Each number is 128 + 24 x the weight over its row's rms, rounded and kept within 0 to 255. Layers, rows and columns count from 0. The size above them is the row's rms in percent of the matrix's.

# layer 2 MLP down (transposed), 512x128, rms 0.313, rows 110-162, columns 64-127
size [105 101  91  92  92  95 102 103 100 105 110  92  90 111 101  90  87  83 104 101 100  79 112 112 105 109 112 108  97 100 103 105 129  94  81 111 112  86 102  94  81  96 108  82 100  97 112 104  93  90 119  91 105]
[[ 97 132 152 155 145 107 110 107 135  95 121 129  68 170 141 110 146  85 129 118 112 131 137 129  99 100 118 135 146 134 105 137 124 131 115  85 136  99 129 145  96 102 125 147 122 113 127 166 169 152 123 125 165  77 159 163 100 139 123 117 164 182 143 127]
 [122 118 146 140 133 147 154 109 123 134 132 132 111 128 134 124 127 127 135 147 132 202 126 169  98 103 175 108 132 132 144 125 101 144 120 114 158  91 112 140 127 111 139 161 112  91 123 136  70 151 137 170 160 107 118 123 125 119 112 145 111 105 121 180]
 [120 128 114  66 120 106  93 107  95 114 125 128  83  93 113 129 114 126 137 133 120 132 100 116 123 170 134 153 120 133 160 138 124 160 136  98  96 117 166 153 129 118 138 103 124 129  53 101 133  84 130 139  86 106 161 111 111 105 108 109 108  63 134 120]
 [126 152 170 121  62 122 200 169  95  98  98 147 157 117 116 127  98 144 129 106 165 127 142 125 121 161 124 106 131  70 177 125 143 157 152 113 141 149 189 160 114 138 104 130 145 135 102 132 132 106 131 112 107 104 113 138 137 127 157 137  96 131 166 112]
 [175 134  92 131 150 149 129 115 124 125 117 159 136 179 113 179 130  96 154 130 111 129 109 160 135  97 161 104 112  91 196 109 135 144 140 154 140 115 126 135 168 156 155 113 139 138 141 169  91 134 112 143 107 106 132 112 127  96 159 152 166 174 173 162]
 [164  55 107 113 126 139 117 148 150 106 139 139 104 111 141 128 125 108 127 108 130 102 143 104 146 121  94 105 131 118 127 113 100 148 121 112 100 114 114 127 128 111  95 145 117 122 144 116 111 112 121 116 183 160 161 146 129 133 124  91 133 117 114  97]
 [135 153 106 164 148 136  86 163 164 156 148  92 127  69 149  88 130 150 159 120 136 145 147 111 112  87 115 129 119 116 155  62 136 127 151 113 151 154 157 117 129 100 130 125 111 140 136 127 108 114 128 168  81 147 135 127 118 125 156 121 127 175 108 139]
 [ 91 120  94 143 106 127 100 168  98 121 102 148 130 145 125  95 158 171 147 119 128 136 116 131 153 158 144  87 112 112 120 114  85  95 127 161 114 156 158  94 141 109 128 154 109 117  94 130 142  84 111 122 148 189 115 125 126 122 112 143 117 113 145 131]
 [146 119  95 180 103 115 134 126 117 121 132 135  99  88 120 132 117 111 130 153 112 105  96 144 160 126 151  80 150 113 135 166 108 116 120 115 147 124 142 106 114 106 102 120 118  73 133 110 159 101 164 144 121 149  81 168 141 106 117 163  98 148  82 131]
 [100 124 187 181 121 109 100 138 117 129 103 100 128 153  94 172 147 155 117 116 143 110 137  92 132 101 127 153 174  92 123 133 142 186 135 134 141 130 134 114 103 152 120 129 129 122 119 118 110  85 121  84 141 114 197 149 142 136 131  87 140 182 132  90]
 [ 84 147 138 104  96 124 185 151  85  86 109 108 144 101 144 155 146 100 115 109 134 146  92 126 116 124 120  82  69 153 114 142 136  94 147 148 158 165 119 141 135 102 127 123 124 135 168  77 108  92 119 133 138 100 136 178  74 158 126 122 126 139 122 154]
 [125 139 143 179 142 123 128 115 143 171 190  97  90  38 160 150 123 103 122 138 130 136  51 154 124 132 120  93 139 173 131 154 153  99 117 151 111 140 131 164  97 139 126 108 137 143 118 115 154 138 144 154  97 163 123 114 158  95 124  75 110 118 101 130]
 [ 58  90 114 101 114 106 137 131 153 106 113  95 136  95 136 143 127 184 146 104 142 107 109  91 169 105 144 186 131 113  97 130 146 126 106 161 103 108 137 151  96 149 166 148 106 119 127  96 105  96 114 154 134 129 175  84 124 151 162 115 145 158 136 152]
 [151 108 113 103 140 140 110 157  73 155 118 121 116 101 157 141 109 111 144 112 145 128 140 111 123 152 107 139 138 139 133  95 130 144 126 160  93 167 164 147 138 128 121 156 120 117 163 144 156 154 193 104 205 155 145 130  92 139 127 106 136 112  88 112]
 [109 150 126 157  83 106 159 128  76 118 118 130 138 149 129 152  74 176 134 124 111 122 159 143 131 130 134  57 109 114 102 111  91 130 148 135  97 119 141 129 139 141 108  67 123 129 112 140 125 137 138 101 128 130 134 104 110 117 130 165 136 166 120 139]
 [115 125 128 109 110 134 128 125 124 143 111 122 156  74 101 138 131 141 135 159 113  89  53 128 155 147 134 122 149 105  71 125 147 132 143 178 151 111 108 115 150 148 133 171 137  98 103 145 145  94  96 135 131 152 145 119 133 135 134  99 125 117  65 147]
 [ 96 138 114  89 176 132 116 121 109  93 142 169  99 151 100 150 126 175 115 155 116 113 136 157 136 135 146 102 150 141 172 113 147 146 131 145 114 109 139 138 124 156 161 103 153 119 149 148 134 116 164 139 131 109 142 126  89 154 113 130 131 132 129 117]
 [142  72 132 187 131 163 124 143 145 147 127 154 101 133 145 121 107 117 127 153 128 125 106 149 125 117 148 117 162 154 182  74 122 167 154 128 125 112 147 113 103 121 116 142 170 113 167 173 118 158 137 153 141 128 130 144 160 172 131 116 112 157 160 146]
 [120  86 149 102 159 125 104 125 131 195 135  84 129 114 110 130 121 143 144 124 141 147 173 121 120 149 162  97 184 135 138 136 132 111 135 105  98 149 134 147 120 119 148 125 128  88  94 150 113 103 125 111  50 147 104 136 134 154 135 152  55  91 164  83]
 [151  98 137 173  90 158 181 119 166 132 117 135 117 131 163 159 159 165 149  84 146 136 166  95 128 120 118 143 135  92  96 166 107 131 148 115 113  89 118 150 131 116 138 152 167 143 110  84 130 149 118 115 133 147  67 123 106 157 104 154 130 117 147 124]
 [136 102 130 124 168 100 122 122 130 118 104 133 158 162 136 137 126 117 104 152 143 124 128 161 137 105  84 148 132 154 125 160 165 125 144 193 129 110 142 101 141 100 120 140  89 146  52  90 132 105 128 139 123 106 144  94 117  95 127 129 113 117 134 131]
 [134 172 159  96 154  67 108 117 139 164 155 157 140 118 134 121 128 127 147 127 132 128 132 117  86 101 135 193 112 157 100 176 128  90  97  81 145 101 154 149 108 119 146 131  95  78 144 139 122  85 147 135 170 129 106 141 111 109 144 119 159 111 139 138]
 [116  88 140 104 159 156 116 121 105 123 168 167 151 129  93 133 140  94 127 130 151 142 130 140 159 102 107 135 109 110 135 138 105 132 104 124 132  89 120 147 112 169 147 147 127 106 113 112 159 146 133 174 135 110 118 105 152  92 122 148 164 137 127 101]
 [128 118  98 129 123 173 171 170 103 154  98 124 132 133 146 112 129 144 139 190 137 123 111 127 116  91 133 113 172 140 191 111 138 110 162  62 175  99 135 108 128  91 154 105 140 142  96  95 111 130 105 134  78 125 145 142 112 146 124 113 147 102 150  79]
 [123 125 139 107 136 128 112 127 105 109 145 163 149 141 112 125 130 132 120 114 168 143 106 130 126 110 160 116 158 143 112 157 153 163 168 183 115 122 100 103 114  99  82  78  86 143 105 137  79 118 164 140 154 127  52 140 151  71 177 124 120 135 138 145]
 [137 143 153 145 129 100 125  97 147 104 179 126 144 155 101 105 122  92 131 109 173 138 149 105  79 158 110 133 143 161 108 120 141 188  80 108 137 115 109 143 133 127 133 117 136 156 124 136 150 148 140 120  86  96 171 112 144 108  97  97 135 159 132 108]
 [143 153 160 184 122 127 143 130 124 154 134 123 165 140 111 142 112 140 126 146 148 115 131 130 173  83 136 137 118 123 102 141 130 167 178 130 160 132 123 155  84 133 169 151 168 167 112 131 118 103 162 119 102 149 140 137 134  94 143 135  92 114 193 148]
 [127 111 107  72 152 146 144 128  63 115 117 155  83 134 138  81 102 113 122 136  86 129 150 139 165 153 119 133  99  97 127 136 112 137 132 119 131 160 131 125 139 162 146 112 138 147 154 127  63 146 133 119 111  95 118  97 125 181 118 130 101 139 120 120]
 [125 119 105 122 110 115 143  88 127 110 119 139 100 123 143 119 108 145 123  93  84 143 119 169 145  89 143 151 166 136 155 127 146 121 113 149 112 174 152 123 156 144 109 118 142 129 138 146 146 138 148 153  87 139 129 121 185 120 106 168 129 166 128 156]
 [ 99 126 135 102 124 147 154 110 126 134 105 139 122 113 156 142  93 132 112 172 187 130 123 131  98 157 139 145 158 151 146 134 146 122 110 142 137 126 125 106 115 149 160 122 145 110 167 119 120 153 170  96 112 105 148 114 136 147 117 130 123 124 115 109]
 [129 190 169 136 153 103 149 133 121 140 125 181 127 122 148 116 120 122 110 107 188 125 138 138 141 105 109 126 113 151  89 133 145 134 108  87 123 162 114 127 128 117 167 137 136 111 101 150 139 120 102 112 116 135  93 104  84 134 149 140 170 119  89  84]
 [128 131 131 111 112 122 111 149  73 136 137 158 122  98 176 122 141 169 130 184 129 133 105 167 169 121 153 157 122 158 168 162 131  66  87  98 145  97 111 169 129 113 136 100  96 120 168 161 104 120 135 137 118 136  68 143 127 121 151 101 116 159 136 113]
 [127 130 120 123 128 155 129 120 114  81 145 152 158 146 152 160 104 170 140 124 120 162 116  97 119 106  97 112  99 102 137 132 114 137 154 136 156 128 127 165 104 117 176  88 147 154 152 145 146 166 108 108 113 108 138  77 136 106 157 128 132 124 154 129]
 [141 139 161 144 133  92 128 124 133 142  93 105 206 113 126 145 112 109 112 140 156 147 142  85 190 112 158 137 115 174 159 177 101 132 122 152 157 110 133 130 156 136 139 171 123 147 111 192 131 121 149 144 164 143 161 136 133 149 159 156 106 134 131  98]
 [140 136 190  83 129 106 125 170 137 121 116 109 126 151 104 122 136 165 127 175 154 122 131 138  87 121  85 122 160 125 116 153 117 118 121 151 115 105 136  77 123 131  92  79 119 105 141 131 141  91 109  97 129 101 155 159 126  96 113 121 136 134 149 126]
 [ 82 146 149 138 123 143  99 108 105 155 152 134 120 118 100  88 123 111 126 137 111 117  99 135 115 135 138 138 128 128 133 125 111  72  82 131 167 149 152 138 138  90 127  88  85 113 163 152 106 148 110 123  93 148 107 127 138 164 101 133 150 153 140 172]
 [ 99  88 129 102 144 144 101 132 169 137  85 106 126 127 104 139 174 172 112 136  86 103 165 117 135 102 125 185 122 131 125 123 121 135 126 152 137 153 110 176  73 150 128 103 127 112 139  95 156 138 118 145 148 121 183 131 126 102 128 152 145 169 144 124]
 [116 118 128 147 143 148 155 135 135 118 118 161 114 125 122 149  87 125 121 116 138 112 101 129 158 139 143 105 161 145 178  70 150 125 128 145 126 130 121 141 131 100 118  99 134 112 102 172 132 139 130 125 125 147 103 166 142 186 122 150 127 180 140 115]
 [152 148 148 162 128  73 152 109 183 167 153 154 103 140 109 138 110 119 142 136 128 118 105 139 142 140 146 107 110 141 147 179 171 123 134  95 110 129 136 152  82 125 132 108 135 161 140 165 107 130 117 141 115 122 151 176 129 115 143 105 100 117 151 115]
 [111 139 137 126 151 108 145 150 136 130 137 108 133 120 157 126  68 119  91  97 140 137 142 137 125 144 154  95  85 150 104 155  68 126 151 138 144 172 129 136 156 131 147 185  85 154 131 137 153 103 162 154 152 121  54  89 132 111 149 109 113 152 155 106]
 [104 100 113 125 189 138 147  81 121 109 144 159 143 148 136 124 137 143 136 140 120 140 107 181 123 148 150 118  90 126 122 121 141 142 112 111 166 145 155 147 126  64 141 175 181 114 123 153 121 137 136 164 135 107 155 134 167 136  90 188 124 146 100 114]
 [134 133 134 123 166 117 143 125 117 145 107 122 106  78 145 144  94 157 132 151 160 137 124 128 118 147 149 150 126 127 167 123 143 115 150 115 114  87 150 114 106 141 121 142 100 119 132 114 147  74 116 154 123 129 103 164 111 122 119 157 151 143 122 158]
 [117 111 199 138 117 158 107 153 151 155 118 137  89 149 133  72 129 114 129 147 121 106 146 116 177 132 110 118 120 113  66 118 130 102 131 108 134 146 167 104 154 142 140  95 152 164 130 132 151 161 134 101 169  76 119 160 143 122 126 133 131 130 168 144]
 [179  83 116 119 115  92 113 132 158  85  72 123 113 129 110 138  87 157 173 148 177 126 123 142 145 113 119 141  89 107  93 162 159 180 133 161  91 135 153 135 137 168 136 112 130  95 127 116 133  97 156 162 154 164 118 153 155  95 135 123 119 141 130 148]
 [136 121 132 131 130 145  85 100 108 169 152 133 156 118  91  81 138 125 116 124 104 139  95 133 111 118 146 175 158 145 134 150  92 166 129 114 105  85 134 101 140 131 117 100 119 107 152 139 146 140 122 152 154 147 158 156  82 127 150 157 106  79  93 131]
 [116 149 119 113 161 135 119 103 144 161 131 102  78 138 150 107 139 152 114 110 114 157 113 104 102 159 128 128 161 162 124  93 130 151 106 125 107 178 118 126 119 131 120 203 119 124 127 103  82 148 130 139 157 172 168 143 138  91 128 133 127 131 173 108]
 [124 114  53 123 127 157 140 141 125  97 114 171 136 107 103 173 147 124 154 125 121 126 133 148 130  60 171 197 150 100 144 123  99 158 184 107 161 123 141 107 112 136 154 133 156 145 167 128  92 143 147 108 157 147 153 111 129 159 117 134 138 127 131 125]
 [118 160 150 155 151 110 107 131 140 143 136 102 143 140 160 132 119 131 112 177 125 178 141 139 124 150 128 143 144 144 112 148 141 125 152 124 132 128 131 180 166 109 141 136  74 142 145 130  72  92 101 129 169 118  74 112 112  92 122  86 114 118 153 101]
 [122 115 116 115 153 155 104 122 119 103 129 151 141 150 158  86 109 144 156  91 139 128 114 126 133 140 154 114 159 130 161 134 139 184 149 140 137 108  97 193 132 145 164 158 149 152 125 160 166 148 157 151 141 134 107 130 111 130  98 128 130 177  80 112]
 [129 106 148 140 172 127 147 122 128 169 167 115  73 163 101  99 156  45 125 109  88 115 120 156 134 116 141 108 176 157 146 145 137 122 128 156 134 122 133 152 167  91 135 101 134  97 125 167 111 135 121  87  99 136 152 130 149 147 155 128 148 125 155 127]
 [106 114 105 128 128 112 118 143 123 128 130  92 120 144 147 116 123 166 116 124 130 120 142 142 140 112 140 151 119 153  87 124 112 107 129  86 139 149 100 104 161 141 104  87 107 155  88  76 108 130 176 115 119 148 167 124 122 146 153 167 114 143 149 116]
 [105  75 119 126 112 109 157 130 120 164 115 151 164 157 150 132 121 145  97 113 124 153 141  99 158 155 169  80 118 130 134 111 122 158  82 119 127 157 127 108 101 140 154 203 126 166 119 125 146 131 112 131 103 140 134 108 143 129 143 131 145 144 113 142]
 [129 169 134 123 138 124 117 140 103  83 158 114 165 135 112 133 124 137 105  97 144 166 139 129 145 191 140 101  98 173 117 126 113 136 165 127 139 130 117 111 129 101 140 149  96 145 115 115 141 127 116  86 142 150 129 137 120 170 136 119  89 145 132  82]]
# layer 2 MLP up, 512x128, rms 0.338, rows 111-162, columns 64-127
size [103  93  89  87  98 102  99  97 103 104  95  90 118  91  97  93  88 101  98 108 103 122  96  98  97 109  95  93  90 101 102 113  86  97 101 104  79 106 102  82  98 109 117  98  89 112  97  93  97 102  86  95]
[[148 174 166  92 109 132 111 107 121 120  81  98 148 123  92 118 126 146 130 135 157 129 134 117 154 146 161 137  92 137 142  96 136 127 160 104 122 114 129 115 119  82 135  94 164 109 101 132 110 116 116 131 105 119 117 133 124 174  81 115  74 105 149 119]
 [106  98 133 173 116 147 134 140 149 117 121 134 168 105  99 164 148 150 156 142 141 132 123 111 134  95 138 103 122 142  81 137 124 133 138 115 104  94 112 111 122  77 118 129  82 130 106 111 100 117 131 161 158 134  97 135 124 179 113 123  97 123  96 126]
 [115 128 151 145 127 158 102 108 106 131 127 108 124 166 142 127 159 153 129 130  99 127 157 147  96 102  93  97 126 180  87 165  96 134 110 100  95 138 148 145  76 152 134 118 160 144  96 177 120  80 154 137 144 137 116 104 121 118 160 119 116 127 109 120]
 [110 181 102 117 164  87 130 112 151 148 123 113 136 111 107 158 120 108 133 128 123 134  88 135 140 155 141 175 144 163 162  74 108 136 125 112 104 141  90 116 138 143 103 118 112 137 129 144 123 101  97 106 151 172 148 133  33 100  83  93  89 133  99 134]
 [121 104 116 106 142 147 123 151 102 124 134 123 189 121  98 125 126 123 129 141 165 146 121  77 134 153 170 171 158 147 141 139 120 129 131 121 155 116 121 149 103  79 116  90 130 150 134 142 104 150 123 116  96 143  97 122  87 132 143 152 147 174 110 192]
 [103 146  78 138 114 129 170 153 113 116 174 114 172 132 138 172 124  85 190  97 121 132 107  88 138 128  94 144 107 134 144 111  84 107 136  99 122 152 112 129 124 122 115 141 140 146 157 138 154 134  76 123 128 110 163 190 140 133 141 129 149 147  93 103]
 [133 145 109 199 124 145  62 143  90 116 136 127 115  95 150 112 155 147 118 107 147 174 143 125 126 141 128 127 116 133 173 121 132 102 131 117 103  78 147 113 148 107 148 120 167 146  88 115 124 153 145 147 131 129 117 192 127 119 141 118 118 140 143 147]
 [ 71 129 108 147  99 108 123 130 114 128 143 174 132 103 139 138 148 114 131 120 128  90 116 120 122 105  87  84 153  83 187 121 150 125 120 122 121 148 145 134 168 135 179 147 129 120 106 131  83 140 144  60 113 120 154 103 158 119 117 115  95 116 134  96]
 [119 160 151 124 111 109 145 123 140 142 112 140 121 121 126 153 153 102  59 182 137 116 117 107 127 167 152 124 141 110 150 131 108 124 121 143 126 146 119 104  96 145 106 164 122 146 130 112 128 154  73  88 128 159 155 144 177 136 115 109 109 105 129 103]
 [117 121 153 121 108  78 143 145  78 137 130 118 130 142 124 116 181 165 126 135 131 168 102 138 131 114 107  76 115  98 153 115 113 116 151  97 122 129 144 113 141 110 130 132 137 111 167  88  94 121 134  99 135 127 127 115 122 154 128 123 123 130 130 164]
 [146 141 133 215 164 141 101 116 138 156 178 126 179 129 108 130 132  86 113 113  98 157  79 101 110 119 111 121 150 135 111 138 172 127 108 103 101 150 161 115 156 127 154 125 171 142 106 154 130 107 135 124 131 121 139 152 157 158  94 116 114 107 143 123]
 [102 119 188 175 141 124 144 174 137 144 126 108 155 148 136 143 142 128 135 134 104 152 189 131 126 102 131 118 136 111 119 143 152 146  73 146  99 157 124 104 104 136  74 174 158 170 103 118  95 116 115 144 114 127 140 168 128 165 132 120 149 163 105 127]
 [147 145 129 129  98 164 110 132 128 119 105  95 158  97 129 135 113 170 145 190  87 135 136 133 122 147 107 163 136 146 132 141 140 112 105 122 161 143 151 104 123 160 138 177 123 149 150 164 112 142 111 118 137 135  66 142 102 132 169 158 126 129  80  82]
 [134 124 116 110 107 105 144 136 175 120 104 133 191 139 112 171 100  89 133 128 137 162 124 107 101 126 116 149 133 137 139 105 131 127 127 134 155 105 114 137 149 129 106  82 183 139 127 117 108  98 138 129 147 128 120 120  82 153 103 139 139 127 124  97]
 [155 147 121 115 155 161  99 140 116 104 123 158  89 141 166 176 147 139 115 123 160 120 141 172 131  83 108 152 142 106  98 119 134 142 103 129 132 125 130 111 139 131 128 168 122 130 110 117 138 146 154 100 131 122 141 144 162 143  77 142 149 111 148  79]
 [120 101 158 148  80 132 145  91  95 126 117  74 129 120 122 120 156 122 132 129 116 143 146 115 156 145 165 161 120 103 108 147  99  86 159 182 171 155 147 149 105 128 130 174  95  95 137 126  98 116 114 149 168 116  70 119 160 101 153 137 124 138 119 136]
 [114  98 127 115 154 118 151 158 149 108 122 101  94 117 128 111 103 134 141 139 121 166 134 142 124 108 125 116 108 150 172 198 115 130 108  82 136 178 140 177 112 140 130 103 116 145 159 133 121 115 141  99 145  91  90 101 139 145 131  92 118 129  88 112]
 [136 114 136 134 109 100 114 134 121  96 129 135 105 116 135 135  89 127 127 104 148 125 108 127  97 123 120 169 136 152 131  93 139  99 165 143 136 141 123  94 169 115 119 115 121  89 161 143 115 128 149 139 179 115 159  89 186 140 121 114 149 120  87  91]
 [126 123 128 130 175 101  56 148 141 143 135  97 120  68 131 174 136 164 130 134 140 118 131 110  99  77 119 124 134 175 154 121 120  95 184 116 136 135 118 163 131 127 119 112 108 102 130 148 147 102 110  95 122 161 173 115 147 102 126 101 135  87 130 134]
 [113 112 120 151 117 159 162 116 135 107 137 163 100 112 126 156 142 119 119  88 141 139 126  88 111 163 134 132 112 114 117 128  76 142 108 114 140 119 171 139 169 133 184 149 101 101  88 133  92 125 132 148 137 138 134 122  79 119  99 151  96  97 105 138]
 [128 120 131 169 147 144 113 178 105 100 103 147  84 145 147 196 134  82 131 109 134 185 148 131 107 162 150 111 107 121 118 121 128 139 117 100 107 168 143 126 103 146 128 157 157 134 145  95 133 154 142 100 121 118 166 148 168 140 139 105 130 119 143 106]
 [134 132  92  78  87 124 106 115 147 100 102 115 119 130  77 170 142 143 140 136 104 157 116 111 122 100 160 180 118 119 126 125 117  91 135 154 150 147 153 120 139 130  91 171 188 135 156 131 139 133 116 119 141 145  78  93 111  97  83 161 152 166 115 152]
 [149 118 163 141 124 179 113 138 131 136 119 119 142 165 171 103 123 110 113 155 104 138 116  79 111 153 150 167 128 110 108 101  90 112 142 127 124  81 152 127 171 129 112 135 144 153 111 140 106  98  95 156 110 134 137 119 105  92 143 124 103 162 102 138]
 [104 108  79 131 157 126 122 156 113 129 111 139 165 117 147 137 137 107 149 140  81  93 126 128 132  78  97 156 165 136 104  87 130 120 134 147 127 104 151 115 132 107 135 104 119 106  80 111 134 109 193 132 127 153 137 114 156 109 125 159 147 125 130 112]
 [140 131 132 109 145 172 128 137 131  95  72 135 159 136 120 103 124 131  84 132 109 144 132 123 133 103 129 117 134 117  99 182 151 112  94  86 125 159 132 123 127 172 126 143  78 131 108 106 132 148 129 101 100 189 154 112 153 110 141 127 108 193 170 149]
 [123 163 109 151 122 155  71 131 146 129 147 140 104 143 119 114 112  92  96 170 106 109 158 127 123 166  96 138 124 126 125 107 138 111 154 126 181 150 124 159 104 113  99 166 101 122 111 105 187 133 139 133 107 159  76 152 153 161 141 124 126 131 146  81]
 [134 108  93 101  95 133 130 131 172 114 126 141 102  74 131 126 167  94 148 133 161 120 118 128 144 128 140 121 133 101 158 123 144 165 110 125 167 108 151 120 156 180  71 157 109 129 137 109  87 148  86 104 134 120 137 125 121 150 101 153 115 117 159 150]
 [131 183 102 120 136 112 140 162 122 114 122 140 114 144 130 105 143 144 110  89 145 112 165 124 164 159  96 112 119 140 121 132 109 156  88 126 143 164  96 102 134 111  90 150 157 173 139 143 131  74 149 104 149 135 145 144 141 105 127 128 120  82 134 112]
 [146 102 178 102  94 116 182  93 110 149 118 138 155 117  87 154 166 137 131 145 155 146 129 140 110 129 128 146 112 112 111 156 106 123 141 166  99 144 118 146 123 111 139 127 140 119 146  97  81  99 142 142 103 112 149 103 100  98 130 108  99 169 122 139]
 [131 128 158 177 149 181 107 168 104 114 121 128 145 101 107 134 136 141 117 111 135 122 136 125 118 134 109 125 125 123  98 136 127 149 122 114 139 143  76 151 158 115  89 120 166 136 108 117 156 144 112 150  93 146 152 121 139 110 145 131 119 135 145 148]
 [111 126 155 140 140 150 119 159 105 127 116 128 108 128 132 119 140 174 132 138  86 109 173 124 125 102 102 143 174 108  99 141  95 152 122 145 151 106 100 177 146 128 109 148 143 154 116 116 180 141 103 133 160 108 106 137 144 114  92 142 125 136 150 156]
 [125 116 137 171 113 156 136 128 104 110 156 110 146 154 125  69  97 158 104 121 119 111 107 107 156 121  81 111 147 137 106 125  91  99 120 141 136 154 155 141 137  89 155 144 123 120 114 152 162 119  94 117 126 122 177 107 148 144 117 100 114 179 159 107]
 [160 115 137 132 109 104 116 139 108 161 138 117 118 131 117 156 147 144 146 113  94 140 106 101 161 100 144 129  96 122 110 142 129 172  78 146 170 120 113 148 105 136 130 162 141 222 131 159 125 127 104  96 155 147 125 129 103 122 117 134 132 122 116 131]
 [152 135  79 144 126 115 129  87 149 110 139 109 142 129 132 127 143 132 152 100 116 138 142 139 145 137 138 108 115  89  71  91 115 142 197 118 182 140 163 107 174 117 144 128  52 161 135 126 126 148 123 112 158 121 106 123 154 208 119 140 148  99  88 105]
 [149 129 110 118 150  80 121 135 125 102 119 108 162 109 127 128 108 162 110 130 122 113 186 136 115 115 149 151 124 101 154 136 143 129 160 105 121 138 153 111 120 143 154  74 125 135 163 116 108 104 125 151 103 146  93 179  67 156 156 110 115 120 127 167]
 [119 129 132 156 153 168  75  93 103  65 129 103 144  91 120 134 111 127 135 171 156 102 118 127 156 127 132 121 112 140 127 130 119 136 126 174 110 149  83 118 154 135 150 126 123 137 124 166 155 140 149 139 111 112  95 130 126 134 152 133 110 127 128 128]
 [121 120 161 148 126  82 137 151  96 145 153 104 135 152  99 164 134 183  81 159 142  99 142 143 143 123 127 129  99 140 162 126 121 133 126  64 132 157 103 142 117  89  87 121 132 159  90 127 122 140 141 113 121 154 121 140  96 130 176 115 148 125 142 115]
 [158 115 159 124 141 139 117  70  93  92 145  92 144 138 118 137 140 137 154 122 126 151 132  83 173 110 134 148 135 121 128 160 109 128 139 136 137 156 142 117 128  96 120 144 149 115 125 179 119  96 115 126 132 164 126 105  90 128 165 144 123 101 145  81]
 [152 166 165 155 139 100 131  85 146 108 150 114 130 124 125 145 144 127 109 135 113 107 108 112 107 119 127 122 105 114 221 128 164 151 159 191 157 120  95 140 100  98 138 136 157 140  75 139 153 135  96 114 116 159 147 148 139 105 133 147 117 142 161 138]
 [158 135 121 133  93 107 133 153 116 128 122 115 102 152 185 149 110 141  98 116 123 130  86 125 103 131  92 128 127 153 137  78 161 114 123 147 109 133 131 112 112 117 101 115 126 120 136  81 154 132 127 105 148 162 126 148 133 125 160  92 132 108 100 172]
 [119 140 119  88 148 133 156 124 117 157  87 141 116 123  90 128 160  91 107 161  76 151 132 111  78 138 134 103 145 112 129 122  75 105 139  81  88 114 181 136 153 132 139 180 105 153 135 119 120 117  97 106 105 143 144 150 151 120 136 141 124 100 153 103]
 [150 134 150 153 138 178 163 139  98 120 104  99 140 137 117 120 135 142  89 135 146 104 139 165 101 106 173 110 135 124  96 189 118 105 110  77 139 153 105  87 132 131 140 135 118 138  95 123 149 183 114 131 134 147 108 119 142 148  96 107 120 133 158 149]
 [ 92 151 161 156 155 158 142 102 117 123 149 120 146 132 171 178 112  91 127 139  95 109 140  84 144 128 125 146 136 117 170 136 120 130 114 119 128 157 161 108 113 143 137 183 164 157 159 152 130 167 127  85  77 142 170 106 116 142 168 120 134 176 139  95]
 [102 143 121 163 131 104  99 115 109 141 122 140 105 126 165 110 130 146 136 157  97 155 188 135 111 102 115 137 107 102 139 129  93 153 119 122 138 140 121 133 152 141 149 128 164  98 186 144 174 124  92 148 116 136 146 170 121 146 160  95 148  95 106 162]
 [143 143 105 141 131 140 101 173 132 103 142 175 185 121 110 127 135 122 131 146 114  94 139 164 138  99 113 132 102 146 145 147 101 113 117 127 110 140 114 115 148 128 138 136 152 147 132 119 135 131 126 141  90  85  88  56 140 131 164  98  85 132  82 153]
 [ 73 123 128 147 124  90 131 126 132 100 150 120 120 130 163 134 138 116  87  94  96  94 130 135  81 117  77 116  93  70 154 132 163 110 133 110 159 130 163 184 119 140 138 140 150 131 122 124 144 164 131 121 106 147 129 170 143 146 155  97 107 110 111 109]
 [111 138 125 135  87 120  95 118  96 144 131 156  89 158 116 129 119 131 170  81 150 144 169 117 136 140 147 126 166 113 107 106 115 134 118  93 116 127 152 128 155 154 139 118 156 113  90 168 129 106  66 144 115 143 120 118 115  92 149 113 100 174 117 166]
 [ 72 117 136 147  82 160 138 142 124  96 116 120 139 102 116 147 127 142 107 133 147 165 112 101 116 148 140 148 116  97 136  99 104 134 174 144 167 158 103 145 137 169 151 175 121 136 131  95 132 150 117  96 100 103  95 147 141 126 154 123  59 126 143 116]
 [144 137 166  92 103 117 109 166 126 103  65 152 129 127 141 155 131 139 110 121 168 123 135  90 105 101  54 111 128  92 131 168  85 132 118 133 138 155 130 111  92 130 145 148 146 127 148 125 134 144 112 123  93 132 108 100 128 128 127  90 145 123 112 138]
 [147 143  86 178 119 127 110  98 131 158 106 157 105 124 152 105 126 180 128 144 118 149 103 116 139 147 132 133 148 113 150 155 146  97 156 139 151 134 109 133 121 117 104 108 110 131 115 119 134 159 156 121 128 131 113 107 133 160 104  82 136 125 130  65]
 [121 134 145 126 115  98 108 137 142 156  98 113 147 161 165 156 147 135 175  74 109 138 167 108 123 170 117 120 121 161 127 121 137 163 145 129 118 148 184 121 133 121 139 143 131 144 161 146 100 122 129 149 175 101 136 150 131 148 119 131 131 136 129 107]
 [105 143 119 117 118 158 107 144 191 133 137 116 137 122  87 113 135 127 118 103 145 119  86 116 105 131 101 169 120 117 107 145 172 127 125 158 188 151 128 123 130  94 165 127 128 168  83 132 114 148 129 119 120  87 138 157 104 114 118 149  95 132 104 112]]